config = dict(
    n_layer=11,
    d_model=512,
    n_head=8,
    n_kv_head=8,
    head_dim=64,
    d_mlp=1536,
    vocab_size=32000,
    activation='gelu',
    norm='layernorm',
    norm_place='pre',
    norm_eps=1e-05,
    positions='alibi',
    qk_norm=False,
    attn_scale=0.125,
    bias='all',
    tie_embeddings=True,
    parallel_block=False,
    extras=['capped logits'],
    init='uniform',
    init_std_qkv=0.0237,
    init_std_o=0.00505,
    init_std_up=0.0237,
    init_std_down=0.00291,
    init_out_by_depth=True,
    optimizer='muon_variant',
    lr=0.00622,
    lr_mult_o=3.0,
    lr_mult_down=2.0,
    beta1=0.93,
    lr_head=0.0152,
    warmup_steps=200,
    schedule='wsd',
    decay_fraction=0.746,
    decay_shape='linear',
    final_lr_fraction=0.1,
    batch_tokens=131072,
    seq_len=2048,
    doc_mask=True,
    train_tokens=902900000,
    steps=6889,
    dataset='wikipedia_en',
)
Each number is 500 + 50 x the weight over its row's rms, rounded and kept within 0 to 999. Layers, rows and columns count from 0. Numbers have three digits each. The size before them is the row's rms in percent of the matrix's.

# layer 5 attention key, 512x512, rms 0.0632, rows 338-383, columns 0-63
103:534544497560514477499486480512551446461410449557540444487474519511582525447527416517615485460497443498444505504546464526499503533525544493522472496564517502520542558410553428412443451526478469
101:494426520465539556473475561542578521393422484513394558463451455487411492447476417478463520510528510440497480594482574415502532437548468520533511487572471499478457431505509449521500396481369517
104:502520565475447569527557478481531580548548520460530530527539498554502540524464524501395382477497453604551490453576452546476541542488527561552442544594510564530458552534474405587436504429582447
101:482546457420464442528486490508499519540464484531572471531452496489564476468541471487563422526496449491477472463536521569532480525502561405487561401405466579440445508466549457513487456524454591
101:479473476508464469460473565507401541429468460509603414451464468569494442551518551492540542483536503515448500486451479507544534506518546504527551563507431443460565394547477490456539524413475530
102:546521471480530453448471505500515492512516461462524517543523478572532456515524485491505502468498506439556556404510503505589508465443511574497524606484472520413631586526422492435567560552472462
105:536503498471600493401507451473466498516523531539510549481580592524494543504565511535402472555515621577532555482512507506423600548438493497617527527535545505493518475382485601423505499493455613
104:467632480532474444439604441508481402398580555559497454499529507461479445542500530524427495543462421469477486426571546469435509514432469455450495457514574411520554457455452456368513471599509505
107:501534395435507527517517411470471507466518530363487477520513486489582439514430399530484477481450544533514409560537577477504566514487511497536481427478453449526497479499494460501518539423524550
099:578421560527445473527494563468522462469462475523558599576544545587523501589479582504485531539424444367507456406441488486435551541446454537491433541486531510401475505426480607495484443383559577
102:457510496605414484422514516532496550548470511549420431419452493482436531455475510503486495486466572515597472482459491501471552493566437503483512512543457524451458509515479400422583592486560508
103:496495496523556418507529539594532533467535605518442439489437538587458482409553534436539329526461522533487464548432481491552495507483464545455611519450473443489500601504506490486498480546538477
102:442508465497543452478518555474455517451586505566442584502492565402479507538406542464424436608545447527552526514582486434497537417488522518596420515520510531558505470556487480470504417414446450
109:454617410406549453567510462502484490559482522451520420589455470465508475430550541536546463521515479549520436480456545472462547578570446526490465608556533556587483408540494453563423510551498488
098:526536556537462441517506495463514481503517492440476526444627429563536453565491590489407545495527477531500466467500534490380493388497538569471489505594506485527487513580473493483480580474446566
104:400423439452429515491458531493505607528488553471445542543485476427483498417422524615615548545507555478481434431420462602531514506468554541568461572526437424516552516487490457445502461475568531
107:594455528598486526527494499466503574584506464526500435582573442383552540483533504398499582538502526534519434566450476473541443491477445495492537507529468527474535553547502403552452485552468505
100:603470592479347543547516599501591438533597488537543452585516445510541518542484445383497532503396395478524438454518482532467492539486507460547440505504449619585497514460555444535537461505485564
103:457544473518482420483522666556558567541472488514476514546589468488516556436502561396377630503539470515455468495487577446505488487503382553530475517504563480533463561514477436525439481506542530
103:484475475471565585453539579495413468522445528501544494567455523572552353574505550461487488502499453507563485493520507521534502423533571516571549532492636515497504511470447414511504407533517558
103:542576543429455490559551454576503430481527512504443500571472527590474452569483538496529593516538526459525508371559485439509524452478487466404385607427547470488407448425424480536464510540550575
101:493482488467471442488507370519566434443600431578405501518534441526509496431496510523526381475512538534513474462549448534435455470420521590502537516595558472542485497483451567502503535547547493
104:508538418556485424447515453358437405601544435446390444516549546528459500509549420567505454464529451514517441560508584504533475496478469484510587495524492566462497564564499494505509490543497516
103:464499405475563543512555585503524560545571528476442478548460519602535537538514517546459538489446388512533537519512517568508467419611466470474489482399474416455493438557516515417580467454484547
107:478517558491507513570550524392432593421445480448437539494453504564486464465542413455544513506422435436544407520442530422478454510535574443506542569519544562398511528510562464501443564469514448
103:554505502498455518516438615446440412413521552560494510407458522433509503511470591530469502516510391480472434476519505506489480501516526481507467527469498506445410436488517515544548559511472575
099:475606510445532533479482486486576557557433470504470459558464564508532513414579481440464465541455483498582467511478443564501594466447531485494478521477497464523528483478514628526571576489480514
103:535564500546461468460525446570433506463483431499529514524473564469587535429537569599531354523461553463465511544497496568542484481556580333509540555494442488569437488537593528433427508490518496
103:496542470501541527571427475524447532535583416516471496439447487548526535430489533507601431523432568462529554508553440445421505578442455446446478529539502540503491462506417538538410460408498512
106:417537525511583544475459609481507450560439520497398521448464498399496507590471527506488543609523554571471478547468463472558467469504480397489543552455438544494526525523530522503492520515483537
101:449525496503556504502460498498517568544461510462543540575571432493582479414536371446523523473475572529459416537524522566522538521450433583594542514515550575561553544564532563475448499495516485
107:429445598454573536464479537523444509482451484525516558496496551395516441512548526509412699427585494500535507479502530533438569487500457488491484413489493472452574484537546473459501523466472505
101:478503408461521508462516586511550491557475576447468455466455506461459489491470501518557604494553540447438503448535496500472482503546557483461552538452551428430611459538532479495565521533457496
105:525533456549518486507486565544472461518538517566557381438543544518502477467543529544436560459524545501469536503548529514446512421540499533547604468492424498385416560491580488450511502485495597
102:392536547417400524507443512489513544511544498483522456458464585485628498554534530536474585481560499450489498501471558446462450487443506540472576468586491546463532577402449561443531495527431545
110:550474558541467474498466465525500429517476526476589504515528536594532547531512457529485478499529549451508475567485487542386584536458495555401548464460484495561508525523570447599429481432475495
105:479418569523482482449465423447505526522613466572578583524527538496547481431467480540586503476489555460539552511481528512454510518476466473493499516563479427550544450420567541511528437483533524
104:514489543514514562468560541539511496459467440533537529504454428486563506463508564498477403411440518578523514516579538453424500544470440509468489439480510510464430514531554495506437482509422504
108:628484473474499469515517497496517573377439526607540464539563544498330450475522532463578389466534454504412593505516386562522462520364492446495434469507450521499555551560488484437508487545592426
103:560538483451490531505537575443522433492626500661465429572524495406547492503428527608377440510504475422433512554525480468544550460465466547454483457552442562453582532571462511524502561393648497
101:421625478386506425543523514569536513534603485465527616503453552534521507456529558504480431570497557497415495542457471503514517492521425527505526490509508483451583478555538458419524420514501455
102:520457518572585525554478564557402471508529461478601526424432587513489547468412482528512338425557496468482483421559419580458448443524480457497498503498578467442464501534518552584492495601474566
105:428451513564557515485506571507415474537530455459526448474408514446525533484574441493523414449496376508574485558482556414457426521537551565530442495497528470509443524527497426460503436496491443
104:493461597505483470459467426499484543503432510474441456452535552498474470486435526544506592593497615504486503472584491505574574462422489538460494526499552495510458484561502514573569371530450477
103:525374557580500518463558574468479417562511503584588537538533484544463443456480609444505635501543505524492591501520550466520562530514567462506478488546492456458514522479505486443385474485437555
101:483495501458449540532465426522575396524466487502511402409607535504464461515527536514423438495533485526495435459504485521529441570471425505490566536510525447478543420450489444441482467424500548
# layer 5 attention query, 512x512, rms 0.0669, rows 339-383, columns 0-63
102:523409455609573540553544492569457456516478539488544483529469427527425485431457540460501467542494446557468515449579552529555507564425531560463431433543500516515511439451525477524484515463434478
096:445530486539508507431536500487412612512503505437527664515519498463487520463451488516436545536454472516511508530453484461453489518434551503502411416529508567470491565566528498446404458522517481
100:493473486561574528492515533528472489487465440432517480520453584498493432402559503484509606471503580515575516552426513513473473441574556460520478413424480517441427471508523471521555461551521523
096:454581437527522433525526478507591432512436436438554534485535400552537450603471436491569579543520506500453453430498525504568452497493523418563466540530512497524540577524486498516568482572509480
100:575453583545505534456489524583495492458424438573471575417490578416451537500466467455524541588457492422591459430518508540473550440485510530483513512535451435509546501623442547520511468442556448
100:533496516465582536529461585525499509498547499471443420524560477466506463400404542394577466410453586471504555472497522450373477498430609573474435500586532506518471527414451464499496450557562498
103:484491546446548532552572519501504524411439536484595530497424456550483432512515549531511425544462470456463460408575526540520483537462509433552483511530534526452462444563524472491540452545477470
103:490558480544463429460453454582533484594492419497477469478512508504497481470499530516446536430481576539471473542412497480502602529551420625605465411607500436502422445508459565495498502587521543
104:570447464621446550391498517559490493492507543518484526565528539519486399436519520578487559525470479394474563463475479453487520499442496452513444602499424469498466505485496525485559415513525496
112:528613528426520503525587527506467547555460505578472496456559535650497465591440472519506455440478428535484542449480449536478463501544434592521526515542574521543536451476462508564538388475525512
107:476401488515476568558572514460508531484489477564456560486487432586478508452493477413543386605464527573511453580420479482429379496489510602515556497522428441482475525585513529498415461471548523
104:524529519434511509506419499452514467470484546493552539534444499507402490486546528496545396448468446442462587397496505566514537571520429466531471457484530442553477454511540494482416468487505462
108:550594548390517566574530530449494575588476531490479527481432462459525511514452542503528479543490453610619451546558594419534552543512530491519521511526483477590403422585500479525526531540503469
105:454480493486471512487481568490504470476449578502498537464527504494455553530473525572467497549448506445473490413519617479419513498416444453546503512551446579480570528465532494549561574500491566
101:547478639485499479555555516462388536458619545412462508463449485490513445489507416521661558509545438523440506463445552484546484522436592579547473485580487489431492490443470384471598492514517453
104:483458450563553492443417481510503555556451480602495424524519441488529495424567532421551421583460493482496519487507442499515507472472570419492500505463491486559489389490485449418542486421503541
102:536469447421544532465424445455535477535522544470513483490401497516472434509473551511411489525510456475552478484476486451474578431467449470486437465473540489487518514467573504436545559522507476
095:485559522495587461473581551508441515532531523519539515516541450490472553473476547484436431411516554459417512571460502464428438487522526553492482500568529552540528455502477484513494491437480488
106:547489444456529494451613506589516439444453430507575433510453449455409504479596511446500555493511474415574490424512525443490570515502515488509428589425570484469548462538433465378550527547544517
101:462448476433484460409556513574439359559465479421497550421461437501499491540521572492537624436398442453596490472537526470573577491519481468515418529444506433478490552441521527506538530433512556
095:528475540544486466528435476446565497497532576495473529528528548560483474432474536590446468479527432502609503542456526436571522505400530504568582561581533595589425522457472509453450476556531523
103:466561476537543470557436526392473484473596432503428440546558490464539543437493438497531403492492443468468487548523487564569472531583452534472555488469511539461522553568506548516512497589466479
100:440556473497502575557488476473510547559450507507439543415470458480430551466509526540475496474406464494575413573524576445461500469517589499459433519367464437537531435521520434504508480454478558
095:581598470517466452484557449473421494424560467461430447493549518491695520545488509527600514480574522518458486626571516573451505529488530517550484497454583536527531457576540493521456545495502532
100:545476537422475472565509571401538537540476500430555537422535490560491534525521573531476584443590483463502526533461502639566501546485481494488564413524528465545486449543439480547464439589456574
096:582522467632538467554542539485531471541512546492442471421604428487467514561530452571552388530552406499528538498393507563488482414535468513457487624549434446529483658500514564474500501535484477
106:449678425535484441532544434465524535491537468445568540505475482545482523516516422585503410455457500477491446594438539563547493520522493491556571539533482502626518501516466502498554443466507478
102:459503498511518466503590470476534480580517506480496458489546493501519447406566556464465579470454444590494477438628527496471537509469553467570498425611470520491467424495390564457481600552421425
107:587527530580558448417517508547529479517345430470444454505483449435417494542531541522504529539504531493425497530496513440487474488432513490457470502489478496477582505541499580491575572475465478
104:449557536529599509487568479596542474480412508503596449574503442505514552478441427447558442516493542502567502521532510487449475545506492597541493513465499559547493568541495368504383540571534526
102:511532514494439526433462454462521470491624490624496491411498439459417465562505591452494526435405447541504556460485429512398496469540499488605393445547490511513527519607508485498441599587522497
100:587503567440464443439484437527458454514469445468507475419518457448501553485533439472509556492513410539517558496534472449535421472454566535435487504441451497467516513596471515472526552527486562
101:513554546435437438468519517491508510488499528544384507463588492459490456475489450516496546455504472515473572568516550519495464405528500603556543546482461566448431507539517549515502462565538522
105:557534436471521556456503531503523473553585442543502528491447502470467540546491541447539556546439467404565529422445541511522508491477592478523481509498435505403565589478491477429474549488420543
105:578439478408565448530558404598470531469611554556538493428608558506544439595514441512511451474460513533581512495495527527565532522475459513474540440484566532575489498562532560603517490545479453
105:507428538438528441498449504522515522518628590483526504476427449468511636559567421515523457546486521523458505523479498437499524506562506526530583580558507516436443537578506625558466495544467477
096:525552477514572498409527608519500480483528454476540442521498455520499517454523559545393433434515511506630445542560501534555457419462460616470497507496512454437430493613496611571538487398516429
105:581564487493483531567506543522473473454503514571570425573536535503487487593443496533506391461550518410432472481521456465521493521438471510462442504445505531507435422531454418450521456487569480
100:464477602507535559505564472494468494468471497440583526539451424439469474349463468557462486484465500448538424494488503417545536507470486437380446421521529579558533536439472529479440502496513420
097:488537509413450538569478471457457532454526488514493446391498565504488410446518534470483484519449472518490433489520567533517479465568514505379489390479492519430541556550526511483414537519494526
098:530506533564469467453491557450455547524489479562527504490496378461478461510477479495461420445582491525497513519411482545403533548505534485399527464508575485460477513470616472622482575623425558
101:484513567490535487575436484452443498488520450556510469466462520681573520506533544470513488462523503521594476549531385449433490625452468521571492467503531592549450468540588367511425426553501541
097:496498564571491475509537458523374433502493449413496590523514482464532446498496444538546460568508535523490448495539586527494509396475543510584533525506500478487500508443442497505510471474532491
108:437437431539528479460531501438520468474522470399491586541516490535521478420502563488428585558474534508552516451461539461466499480493536421508436496421438491481461529418508498473517592495481535
100:546466584555437404535527532440436487489427480595455470508529522536498495561579443537484531503483494465474438513416487492473523562573484562531496555521502478512494543498498466555485483570473538
# layer 5 attention value, 512x512, rms 0.0766, rows 320-381, columns 0-63
096:555445498473509490561432544516492392491591431496437420436557451432431496512488526487438489446459564517463538501471484535476570548487558505456538472430425513506491508501539466376507396462456504
088:445472474507516498483567505482408510544626462383542407485491546489445499567501496569412448501478513483467460555481463500521559477465576433476531562501437518435592470521499545492594449469433423
093:492489551540521623504524508438478491519448515466528425481451550455572459432433426482529460578447461380582561598593534459532520562509491405446515490442409486596568465517475424401504521442523492
092:568464523427597528545528424446505479503505508553511493520526488442562500518426497532531479404503545574516427394551522511440515484428446487587509403478459487606517512468556507489497540532547453
095:541508458436432446520476528479568548444493500482464501526495602489531550476460486501516330417524465520507545550489613603539441490501449534570458454473513509578525552529468401553565505464400428
092:557470484493613423489550522539566518551570502473554550491558586524441572473452587439535555483437597483562424507507450450543502448477568521452520544522523506493580579501465518357479509455485452
094:430539532571504529469579478444520508394617468474468505514508607594459405512484589461513527553506426532438531480482521552481381390548486505497538531521482414477506514477506423476440560565545486
097:514460483423447452523478467449550536460563411399476518502489464524428429497466579509528448471576575538512425563508359401494511517516456498445501423556615566433497492471552498520462541390531510
095:536542467525469561542458578491644553448572497539493556496615467580486447474516525437511437582500488563500506522492609511457441575419459527444489511440438550618430530528537595512415540530567591
096:482501537510426402597439433540572476533555472568564453524488479541475528446504515464427448480464536517421437454480571489498447582548509458465493517505477498529455504504498550379584558481554486
099:533531453537447513619479500539557575477575486419480483560466452386514551423521460587542477478512428510583470474532539493554495481432489425482503455532521481463454448512522479411519447506527400
091:563489432591385569497457457505502456448482596530460451567532412463513527519555545513528559491402498448528502521493387535518566502566514541544551545506557493543418495486499460502519467509528497
092:420496439511449451467597456579427512625537415509486538576517508502470477472472508524510496510491536400547528505469562516519424467435529444455422581502517426514538452461490573523504461510519537
101:501547511531521495444479540468439533470529538581423490619556495386510557534466559496531470471531580494501566539609518533523531560423532467504429456554578506576496583480512497513484523534519513
090:562466440537514440459453549434472559593480473465508544537386434428499443525465541454438530474484435463442427449480453495512534436459538533498573492508490532507476584453527447481433545564584440
094:471459531481513557514534563466509452559444422526575529510433471501410566390477522492549423550453405495561443463537469514565532499518573502492500537529404569536406460461509490478587556525538418
097:410504530430549439527492494456487451511537407494427529544562501458475517469555515452456558490491473562592451427416471478447617525432457487593481542587614525532479552485494583381546449546521498
094:561562587583506504490475479538534534507507520490385526534496481511478554450484547658424480429485459491477575563462511403571519477556424469493422472536464544533528520469590412467451521508483584
093:509519527511485552469425583421532514500471422490567513495563494550602439489483452439488526497523516595509451386425534565517506492523495566477512435551570469502519406519512526426457483641534459
094:508558521630496488472522503535617533507495506488539522483518485569532466519536532474530502486538465504521497450475537428497333466508475510628420567468489552465474415497540538482528517527536556
098:444418444423494553448499536479535476430585484449429431489485473460447432445518487508578551521490535424505471465519460509527416496529514471513494441512362418519448449508482548498504446509530552
093:452527551584468463517409472627486508490463489504493520399409524503514468496493448521449432538511533494497428538515563517539590530537499466421470465486538539445548438413522450361568438529494562
095:445532491502488583533478478483417424566500520480495546478446441511447556432533481558462511529430472498429521461463484482468506575452572546440550457571523547529500644505591508540520486530485536
092:583439494546489428553522575538453390551548567556411437496473519466507505516524476560524551572465503513536489468510439508539472514463481470559518540460498485409493515447494508485496460521554458
095:551523462650495530529480575513544436548486469445481488565501510527590545424575493378484464376455537491497488510529513526480567464424482451519517528548487426448555455385426477551640398464536517
088:466469566425483530530421422498532476446591465413443485463496438419470546575596480444535542498527560454413530484510543437531466492479444517564547512573529399485411572459459560465508516530532484
096:481516461590422482556466568585520513483430554553507544489494607481465559518516486491441566455442581472510565555528509522468513618520510523500560453466520552441562567513537400550486469551360504
093:481465407511589435516554520501533557391461518407417408533464488418551539451538549582467584506549481465583514482496458547518555473552563559513426498491597508525583534499523546574510586495452572
099:480592511589502515450504505354496550465534486552472547444545511443502416477473547637496467526575477529528501444613483552562467533547488480470505517449492545471467458466441542478519580497512455
093:485622514549563571510507586544545432575535517476491560516509523547454551547522551419536455411488532452547464481458628558470629456496500517520471556536463551496410507502507462406364349502574489
098:421519436500494405429480583449479561554492533479438536501474506453493502532521473474520531441526537544502556550451498438531507428466494522497453563391492528455471530463480482583593470493378556
092:587498484504541452540511590483511439485498416397513501595474461446448529537500601575477497528510443492544488431463508524501479573481544521433464609563456381573432448531425518515580510518494475
090:451401585445512582577532546489517552454566493550481445426436566476557516537486390392459534456518578530524489427453484518514525451536495481495472525545514519474461457506537517458578556497552601
087:516514535601573544491474543422552560560534397440452425469430496399475417530525433406579552491500523479513491467504440467500466465520517452528470474485499530479488550486495474392471510558504542
092:419428438493481475527552447460537419443532541521542495558556514588507570499418526443530510499569435559477496508589528517558466485501478474443471530454495486596421577476642345465506573581487437
092:528536516560515506504498475528487519521556436507642456493445507519514535543472546525460468529506530480517479487493470583441540472552547531383533503436520425492502452476410439438520454488469469
097:504515442447554573473459489482480531547552516505514484467503500571539537498457438462413485478527489514539564447555525446619528471569514498531497535544435473581512480533502558430510436484515590
098:484484591446466488470480511496611556525484481444495545565419532533548564448431490561425547358460483568517530394510432433488533522571545463498449567416532507489491466470457591592493410481495464
093:478523544509619465482538504539519536501447529425471491585550528596459476504463451487445505559497482524494509468481417481443439503531525440387483458536474478568535544535506510527557491460442562
092:522483533488530519478510505475501485542418486421534477602556483534468538470468457580556435484523442426520548544486512490496525549440464466528457491486439468484456457527503497455515486446476485
095:491431474516536505520545578560474493479499500485429519461533411400443505492465411502504547503466567447591550516430496539541444515579499476481559479495537355470535543486526480426483451482491494
093:493615514394501464575570460519494582489523482480430424513520523474453388489577486472539429481427444545487465482606506484525483441456512427442647482515545499442534473384527554464522541454580537
095:550549531506524415430558576562539546482486525541541607589436465542470580479491426526493445540527563529545529496544433545590469509484531513392449515437481545488504480473498431457472483492404511
095:510463422483521550530499542484438578497475558462559464548398477496571536452474454558511488466530506468518540550477537465479555532541497486440545410484573387473484569411576519506530574452396565
095:487473446494534581535538418522441486406469516504578527460439481500450563563414510480431496496461456337496458506513551451450544531592542445426559454588505445420488513564513528575571464533437603
098:514496435463526412442621613385542451444500466534467556532416446529487498425424499474444511469539560537592515505468457477551503455555553571531450552587496408509401434538514539586449485611453480
095:487518476575548601479481381570559461625563601494505468467535547547398469532462534530506416477450465495463478540400620451515484539506516538540544446482556429584561560516511560441516500535469463
089:502536531488499453427562504542487492556666545525538388525555469575462549424447515567499508585462541525463494464452493540568504568480499394438571504464555553492465483512566477441477463429496507
096:491497499443549486423489503421441577513426466560485545528470552570525483511507488490556555513518568481557554407442443511537487515500478535522460553598517514557478477539586486544542549479580457
092:452407506565553521503500476511446479515537468458576565485439395443501485489470391506458520547543505533460559506537422494442514552496494529514442550532466432448533538466451492406576448576419406
093:494544499550441507594515449590506502480467601504480469480493455469516442489565484453521473505402420515527554462527562474451585408523537527515581438580523475463437472517487512511464520530446542
091:503501489503459505563460529538564530470422488513568573505450537465500575499483496523438488498499440400452574496542506476505597504451477478514521520406547497558438434403597521545512439593503529
094:480460528447411440462515519394516383457506479510547441422510533527430446484522473530603468514465443497496530474473415445524487518461436509502446527538469522577539558540470509484594490526493578
097:484489498531627494518519546554442485482504543403477419565445445526435457567406433579436537473492479432551514473510538496538537433422436438484567554555455487425449471519530449495484431462481535
097:533532561443515517543535537531480505510475486491471560567470459471588494560518458630526456552542445466474462378482521468562417543507503536465491439566433501508481344478411547490462455436527491
100:585423390422628506590466528464495564524589465388506579510447410476505445497515498494555464476493474459568479433546488458516554534468504390354571495533455473443518566482526484509492488469481533
093:565491579525582540474600562448543531595499421514457595443462522498493456502420414463482528444489450495393518434516514448433557502501487427523504395500510448370523473527419506538535537493449465
096:481480590521464503508435445526442538476532446413452516517431508522464493457489493493477466544464410506522592597595539489431527438497539544525490466543483537568493492489450533481453463504422463
103:431526526521485505509563484438443393436501444517476439550573514450472500476557548561594536469484495468462509526481484536443442454478550531513396522434541505510471499481527521518500520515632447
091:516473516512461493566456447442503418495531543500553515445511588436514474509401457550457537448456491516539538478526430479531523528519521486419530451475568414484622494561524452502572430439514605
090:484502439486516478512458462556504510507502473465438532506518521501513529492438529504497450475549448447551472573505527539480403452507468538527514505546461568533534527494484519502393473508427481
094:446536450526503487500591460562519521527516497434523422538460423567469468506489507558480550527397540421482532491496438487469519520537465505501474470523488560523510512531505547502481456513499535
# layer 5 attention output (transposed), 512x512, rms 0.184, rows 320-380, columns 0-63
092:515489510549538530465471502426423405419589603372541463587487500540522480488421577533540473526475456500574542514450510524456477537459558503551486384508450547481481518547406430648483438468434508
085:491534616530453553502501399498493480477492489432532523510601498490476455463448565517548538493525493412672510487453457536449490485601535521535454581606494484541441467588498467488589387616468491
087:506541533554518512577484554500572525576477507568504574489568504502518464477430565541451503531513528477495560539485469444567488516551464538517443490505484447559490503465460435397547535415409563
084:420409574543570462457534490595486454434547473530465486477624555481500508408530485444501629525424506557442484478455540525492484515490512466520566484506480469496496501602562526481513443525575550
092:434394421494507500588560476468419502518472495503461486440480427453356469574472620438576470496470555494532493512540565451466514557526543521491422441504496559517475523507506495502539561452443554
085:489581453480506569521516483395490434451525467494529533422401545622457591479504557569514580585533499430458379519578516491458528434554451574437528559505589475520631598450501393569505551526489476
089:441513587499622451583571451582484501383524479539437470450545479499497422508487506470485432478500502583507503539492520553491508477478499560463526504531590590516541601522553416438484503579490515
091:490480497464462529416489523536608384503502443481552463503527590499480506566470545482472378444562510490528560432491499482487409512596482532458529475489420491569510442470524554454523566512544627
089:470459387446526561496516595539523562530572527465593581477518479552485522493578520523558482580497507501453488522478557508528456437505419473466501462483519473372490602491472568554470467500468490
097:603470477467431515560432514497477452481441498521527540503583516452476525408532487498549613603462492557499404453507490475457451449425522532454528503425423437445414462568514529492539491470541499
092:413535523453509567482536513515509482499547504545393490541528517514402573452449453590548305490546501426440476482560489467484481436553503516521590509464542458535516426519449458465483484420512459
088:512519450519511503519524458503530540530572493495533507489455528525570459533439532565483549508503532494498501466493395428518563496477566592458531430434511566468511485473479499560519452478480412
092:499597582524525513510484439451469443541503442425558536491550545420472507474560561540555560554458558436583512504444560561511451521484543422428461484477526410529512511509553495493509392414431429
096:586496476453523516423545579504544627569503444438516450578513421520546511502541507467588542492466553500488472361503474490520468544592467493550430435514479534534539498452557559621517470473532535
081:466455478433484550482476570421502568521586571548559441375512471424523430540610491467512548394442482521502487547537538466505473507491579435464421511445508610498512459533538567464468571511491484
088:466515511435450534492412549405425477623434471560536484473526535437460561533585553504484410602449513468438449533517482491509527492478542456530573451582483408378400550514488485566524482475468372
090:491512503449484552476497501490527517478469435511439505543507547411582509490468478520551562461541478543467591501502511592520416535473495518569499623612551505430541564552475553486469446539478455
094:619433515536487481485580510492537554538505544514468538539507544546500517523425464526475452444427548433485531580494545401476585464480536545567607478617440563552443525575570507564538517472597501
091:399554500496434417525511426514475505559451527515625453568449538464561454516536559461564591410468586568499497479525407547679589468480527509545461530427526605439507532571593495527393577514521562
091:553510489497480492446451560553526465565498497495496484467575500549516608436552507451477515486552560540546506543517350484495596444429522502445575458527475439533433460533428474380460479411516455
096:503456601439491490470512580536593469515442573551529573333424531377553502501513562542436545627475471449530585436503553569479421385525471634501485521585491427473529515538423478418523535555550399
090:573497427447414512495513572585463461551589478534446512485432478570529523548431362536495664516522569525522514521515552558424484550475518438468450371579476465478549470444494501490543450445527492
092:473516468536512494545554536442414566464519537516528558491430440551488541430490545469467478465435446414410454526524505587478477580570507507496544505484584460392548557551572530529416519541460458
089:559479499456480510546460553506553571549474573530478497448511467439461514379515411454480492516458500525519522497406494445497471583524480524580530463590428520544565490613497462523524473474613419
087:498497389436523467455459430477601548523511455392454545567550564453499437505565578444600499452462492488467494502546437505532498543449473518500526494523501509494477539500485544422496588542480509
080:394501539525523551470441587602562404489459497513568491525537544502477433507524439450426479500495599453465502498434501456500478508554529558509555535509490526538522517457533385537490442488518614
096:476481477551519456473511504508529432479586451497492485472548459529561543403498505399452591418485431504499470558454533495440450507504549519540610596549482532520453458481441525534531505451537585
088:462535479465572488446573483424514466533517495501440561452445466599393490533485615556436533531489524423469476578448483500483327495478524567484497554466593498420481523514567306441464474548519563
091:561570499531493499446409488515494522521461491563436554485514488530652483510629426507500499432450463516525545527500449363525473461578416539566462494463424577455500578486546626486458486549513475
091:495519521522534543477505521431520459485493599461438456477618630531424573519509466449475643510543385416521464459484511541458623427488440479531510443539553570448517512546479556561527427587565456
093:541466507515528448480468409502510461538505545480454516453465562506545396547531483491446422490544501562587460471536476485530474520458490438411498576471417520461461573468399522550464476480475555
089:494567490566514409578457545512603454469431431458445518517428478458528477527506462531613580551516549496584511440490450499466437526467525503450527465522499486539545531583493460482463520461476523
088:454446435439443552531538540550576500460503496429560419442596544490500520552497458536633445458532492423496511517455539431424506536422464508570488508470483430547561563375530555451428490443496472
088:486475544582444517456558448475497447495556534508460433507480529512475480500499515454539699464419561525582440474595471515455459364487488515499485551511445470571578483593516451558488570420465544
089:426473645481553494538513532551566568514542553555513470469469498554472564478442513564536492583464475551448500532512412481492447427509394484501486559467399514411414544546594503450515495516494522
088:396498519484492445576489407549561560426536474503468492450538493497524486530529402554389448514454456522602534488558515435441475475547539505511381486501561570543494499475650423430555547514436460
089:466503547523572536534431586483547482535496409490431495469502377498506615521524517508570610421498470535511488483423512416426505521407547519535529548517511627414533474506414517455517543457539513
096:433575613488492440515481494581430464466580422408537577474458480450524445483544497486506653555479472490496516512515445504530453513499504498478585490526542499499570483484522521446423475491493548
088:471444570552533454657601472506549455515449538523416546522472480550570514535451522496491482523542510470506502546518438449487467556504485443590551436515507519523427434461433432511449522525529406
086:535516497438526433532485606472457501533525589524453495477550527466415425508544493485486445499494528486567548544506459482504564459463427451561517491539472534426420529385506580417444449456504501
090:536471637473479393536520506579514523536470433600514545480517505510484427452533480449499567534510626511499512352427434461446394603523477489518530541547483524483548464423447496455483506510477425
088:519398515397497524553577485504549467529546490591486443510515499487554543510511548502605504465488514469455499506463517510547450442555464465477472440450542429525505538518483508499544408382511497
089:576525542488500530527579537496538560481528518492555546430492454468432545516555518502496553561495537486483501509463493500545435524570575447536456492430526561437505545477446404501489584423529557
088:511463543513479558531489480419503522382486529486525438556473487519561476516520455621565493401457505561537493509483572525484457519451447535481553536535563576536531503479514487523520449507517544
094:450486443624486515575504504461447496525560585490538599506563539613481437569408384503498578437510399466493460470466488510492515574523534551504535448413551556567444549459515511499444487550501476
091:461493536530346438439565514579589549477478478519461533495550579528514546448493504523569482552498480429571515457395524483571509441483552581494494547468463489450519568466445504408405440544537484
089:561532480512557455433428456530483511439512453578576492551482477545444487547532565442552507507471539452453476527500511584551487522488525409446533550436439467440510531536557477517460526534497448
087:458401559488502523508561479494466469537484534517438457538526492514506535479497556612513398511421539491478484520570482521503504548539443434540530472535448545492533459407469448481543560427537474
089:572502506463531490439519508485558410565513501436493507525441514490496486480499505454537558479492641581537525582538593450499503434401434621563503573472373499492454531529432550495439509520451437
089:518522412484528487407496523503463481619565529530504505577484476561586584583457432590508449505475487490472559466471478437528476495506526586473477575409388544602483435530533388538468443493470444
090:514468584540413534494499619436415507400530535450480474533513462464516474481522481543524520492408503410514457524479462438521512418532565558505559414536477444497384383486485561575546400530492431
085:496417428528402516450537466509522574465580541440577526515447462588527575443490571458507447536545503573468530545521492492551481435523456581504462473556513487529455482551473527578508491639505463
089:354504458485597519603520518493515413496478475418455482567413529543588427513488466456576291613475406567606488501471484488493522407515616530479487523556495390443559491428489459449547478475506449
088:447479385408568500471612568516426437443527485477457483517456409558505558515512411529474363590520467433652495526520419481426477453428459556511592527518469540541448472463483554549481497507596526
093:464483545407558520592486539444513448393529516592507486475385475585535552488545527490574437540541582554495464486588517507540403495465523463471510535508439406503534428529471484499458467482469488
096:499507523443493419501525486530542589491439506534575519412447537543512546464515528524512281491470568453416570490485510481366503513442536476467479518462472446534524535526422535620513454524529458
091:507483489563578513466545561444473503554455486521518489461518473550446503493493496481532610488454487529570479513493501407549517412443539491545435454507429475452490448495499610532626510520523489
091:563521494481442505542523524407494546520493621429485425499420501452499463586500539446456640474497528528503418516568530491565462394460470502454585517579514474478484410450513461478495528415475511
099:495544486491528497499528555550460538572456506497504460583493547545506495431542591418551581392527510488529524558496462464411508402551503537575542491591573456453461591495481468504466507530544496
089:511509541466497461529508438430453531483559519565479525475625595518514493495500418452501508483517522459503535528489515445457466522515500486471474496485474452498512478411558389538515480400558581
089:464403474526432537522534536492519432461511584431495569469475507429563529541519557502504435581477555478487470487397504559500487545484423480481524454489531517500462469498509478538476548487511447